config = dict(
    num_hidden_layers=14,
    hidden_size=192,
    num_attention_heads=6,
    num_key_value_heads=6,
    head_dim=32,
    intermediate_size=768,
    vocab_size=1222,
    hidden_act='tanh_gelu',
    norm='layernorm',
    norm_place='pre',
    norm_eps=1e-05,
    positions='learned+rope',
    rope_theta=100000.0,
    rope_fraction=0.5,
    qk_norm=False,
    attn_scale=0.177,
    bias='none',
    tie_word_embeddings=False,
    parallel_block=True,
    init='trunc',
    init_std_qkv=0.0356,
    init_std_o=0.0442,
    init_std_up=0.051,
    init_std_down=0.051,
    optimizer='soap_variant',
    learning_rate=0.00781,
    weight_decay=0.0,
    lr_head=0.0133,
    max_grad_norm=2.0,
    warmup_steps=200,
    schedule='wsd',
    decay_fraction=1.0,
    decay_shape='linear',
    final_lr_fraction=0.1,
    batch_tokens=[16384, 32768, 49152],
    max_seq_len=256,
    doc_mask=True,
    train_tokens=157000000,
    max_steps=4877,
    dataset='wikipedia_en',
)
Each number is 200 + 40 x the weight over the matrix's rms, rounded and kept within 0 to 999. Layers, rows and columns count from 0.

# layer 5 MLP up, 768x192, rms 0.0509, rows 738-745, columns 0-95
248,175,191,192,245,182,173,234,213,205,272,174,227,211,213,265,194,151,235,211,213,202,236,233,190,137,197,125,256,220,254,122,181,198,264,151,246,165,219,196,235,186,125,217,198,259,220,175,147,162,204,147,228,240,179,152,204,216,193,154,228,220,292,195,159,241,167,227,153,132,203,252,258,188,188,176,195,177,207,194,171,131,199,240,235,211,194,250,216,159,180,251,177,178,182,162
173,246,186,248,126,171,250,218,186,298,254,247,301,328,242,221,220,167,169,238,212,176,237,226,139,172,180,187,158,195,190,223,197,121,189,246,140,203,221,227,186,235,163,193,208,154,214,198,189,155,178,227,209,144,152,177,273,204,216,222,169,94,170,176,216,289,267,200,203,243,272,124,213,138,158,203,190,199,219,130,219,268,195,185,180,251,176,234,173,151,177,226,270,152,195,205
189,177,222,186,161,211,191,236,245,198,210,149,218,223,215,159,241,230,176,288,213,232,235,244,262,200,244,182,154,227,152,244,192,246,211,243,182,157,292,202,180,148,135,162,209,217,235,177,174,183,201,187,257,217,171,275,243,218,196,196,225,253,136,174,222,208,198,231,172,180,173,122,224,201,174,165,188,171,209,174,227,210,249,149,255,140,167,172,190,185,200,178,191,172,154,162
197,162,150,213,240,256,179,169,203,202,241,161,201,216,282,174,169,144,236,228,184,166,225,192,184,180,279,175,171,216,222,180,207,187,208,209,307,149,245,157,220,163,253,183,263,139,239,211,212,206,220,188,187,150,230,241,179,202,156,173,147,294,272,227,215,222,201,233,223,254,217,178,259,272,180,167,259,274,180,198,190,175,196,160,234,220,243,300,186,213,182,247,180,190,212,179
219,143,219,126,263,168,221,200,214,142,127,187,108,146,155,201,174,246,188,230,224,166,203,245,188,147,147,210,166,122,163,179,163,140,247,69,182,154,149,286,181,228,296,175,200,193,110,256,208,111,242,240,159,169,187,161,172,255,153,173,262,141,285,229,207,236,217,139,216,97,175,144,196,185,147,226,220,255,246,140,187,265,219,248,171,222,222,225,196,207,225,145,139,152,152,208
233,149,197,202,210,158,161,194,174,132,219,223,201,217,122,206,249,164,211,215,226,94,221,193,168,177,226,240,203,288,190,165,217,227,208,220,225,184,217,226,217,214,181,215,171,176,232,183,176,181,189,204,216,154,194,235,112,224,190,214,260,196,233,207,214,173,260,249,139,183,192,124,269,236,173,207,220,225,248,271,236,147,206,173,135,248,182,221,161,253,150,185,166,195,220,165
265,253,196,154,152,205,219,186,171,147,179,269,182,197,231,158,222,229,142,259,237,259,145,148,214,188,190,129,237,235,172,232,237,218,229,218,218,269,206,220,241,212,190,187,208,210,173,187,182,158,187,143,211,245,132,197,199,218,233,161,209,198,144,212,156,173,208,153,170,226,179,224,205,245,200,197,181,194,229,191,186,143,200,185,194,226,217,193,231,196,132,192,238,202,128,133
204,177,178,155,219,205,154,261,210,260,216,277,168,177,180,164,182,152,222,225,201,186,217,237,132,257,113,200,214,195,189,241,218,208,186,194,246,170,179,192,172,225,242,203,179,195,202,234,176,247,159,171,196,198,231,131,272,139,181,156,259,209,213,215,179,142,264,248,211,243,243,233,180,226,96,171,192,170,148,195,247,180,151,201,266,216,222,201,203,155,198,195,170,101,248,228
# layer 5 MLP down (transposed), 768x192, rms 0.051, rows 738-744, columns 0-95
219,263,178,217,289,176,126,243,125,174,232,157,188,248,214,172,151,208,186,197,171,218,142,208,229,216,235,251,218,176,192,221,203,184,240,235,161,186,266,243,216,263,190,186,219,202,197,217,242,146,171,170,231,140,195,253,164,180,202,194,188,177,182,179,252,187,191,186,334,194,227,179,218,199,143,211,204,211,135,170,213,154,184,269,223,276,215,183,171,203,170,188,185,228,184,194
278,227,121,220,190,192,145,236,202,152,159,190,198,202,177,159,134,212,235,223,174,182,203,221,160,218,193,237,168,201,163,237,235,262,149,122,210,221,140,114,147,140,229,190,221,178,250,225,168,197,164,145,221,150,254,216,224,299,159,170,231,180,184,135,150,156,214,217,241,158,147,246,240,194,209,155,189,133,192,194,281,196,228,104,174,207,149,157,199,188,198,104,182,168,306,178
144,172,252,167,145,211,137,198,186,235,193,200,187,250,207,218,174,190,167,278,96,219,253,190,260,131,225,196,209,140,248,176,156,129,158,157,212,186,209,290,214,244,145,197,233,217,267,189,212,257,232,232,147,139,190,132,186,216,157,193,166,184,156,132,159,225,179,170,133,209,212,221,238,197,145,169,196,235,168,131,180,227,214,223,181,289,266,174,214,191,281,176,210,216,199,212
223,171,178,151,234,201,162,212,221,96,230,203,157,140,202,187,136,149,233,198,231,144,224,219,229,218,230,190,146,219,184,188,177,267,179,165,151,204,166,309,144,189,188,247,173,171,232,267,261,221,218,154,231,300,223,195,194,138,193,156,177,249,185,275,218,241,190,193,215,189,170,191,245,187,190,184,240,197,189,129,190,136,151,218,202,320,175,204,114,180,192,185,187,181,263,163
175,149,199,263,212,220,152,245,248,212,208,197,268,129,214,217,187,196,100,263,231,174,185,235,207,268,243,208,177,134,259,193,146,225,164,202,167,166,141,185,197,255,207,185,189,217,162,182,141,161,259,142,328,148,195,163,251,132,195,204,252,200,286,240,240,148,230,166,212,164,202,142,150,232,171,144,249,176,224,247,244,182,176,198,218,288,147,258,173,159,232,241,221,155,264,248
210,201,178,168,236,213,200,188,227,153,241,210,251,215,204,247,183,274,236,228,215,244,205,136,246,264,164,164,145,186,150,135,151,120,270,242,110,209,109,197,229,129,189,179,130,252,188,248,217,290,157,211,228,231,216,203,179,206,218,273,171,212,186,194,150,220,236,163,199,278,252,276,125,199,219,266,235,219,185,178,170,153,163,200,206,182,222,169,207,185,206,213,270,157,209,196
157,191,129,219,236,256,184,180,212,280,248,199,196,160,169,218,173,137,178,178,208,197,263,252,180,241,177,200,198,204,230,189,150,230,234,203,174,224,151,202,175,198,186,206,165,215,229,223,189,164,245,232,212,136,236,149,253,168,254,271,216,191,223,198,210,153,227,268,179,213,170,185,131,207,170,239,208,247,194,235,187,240,239,187,229,222,174,200,199,231,238,224,156,185,216,240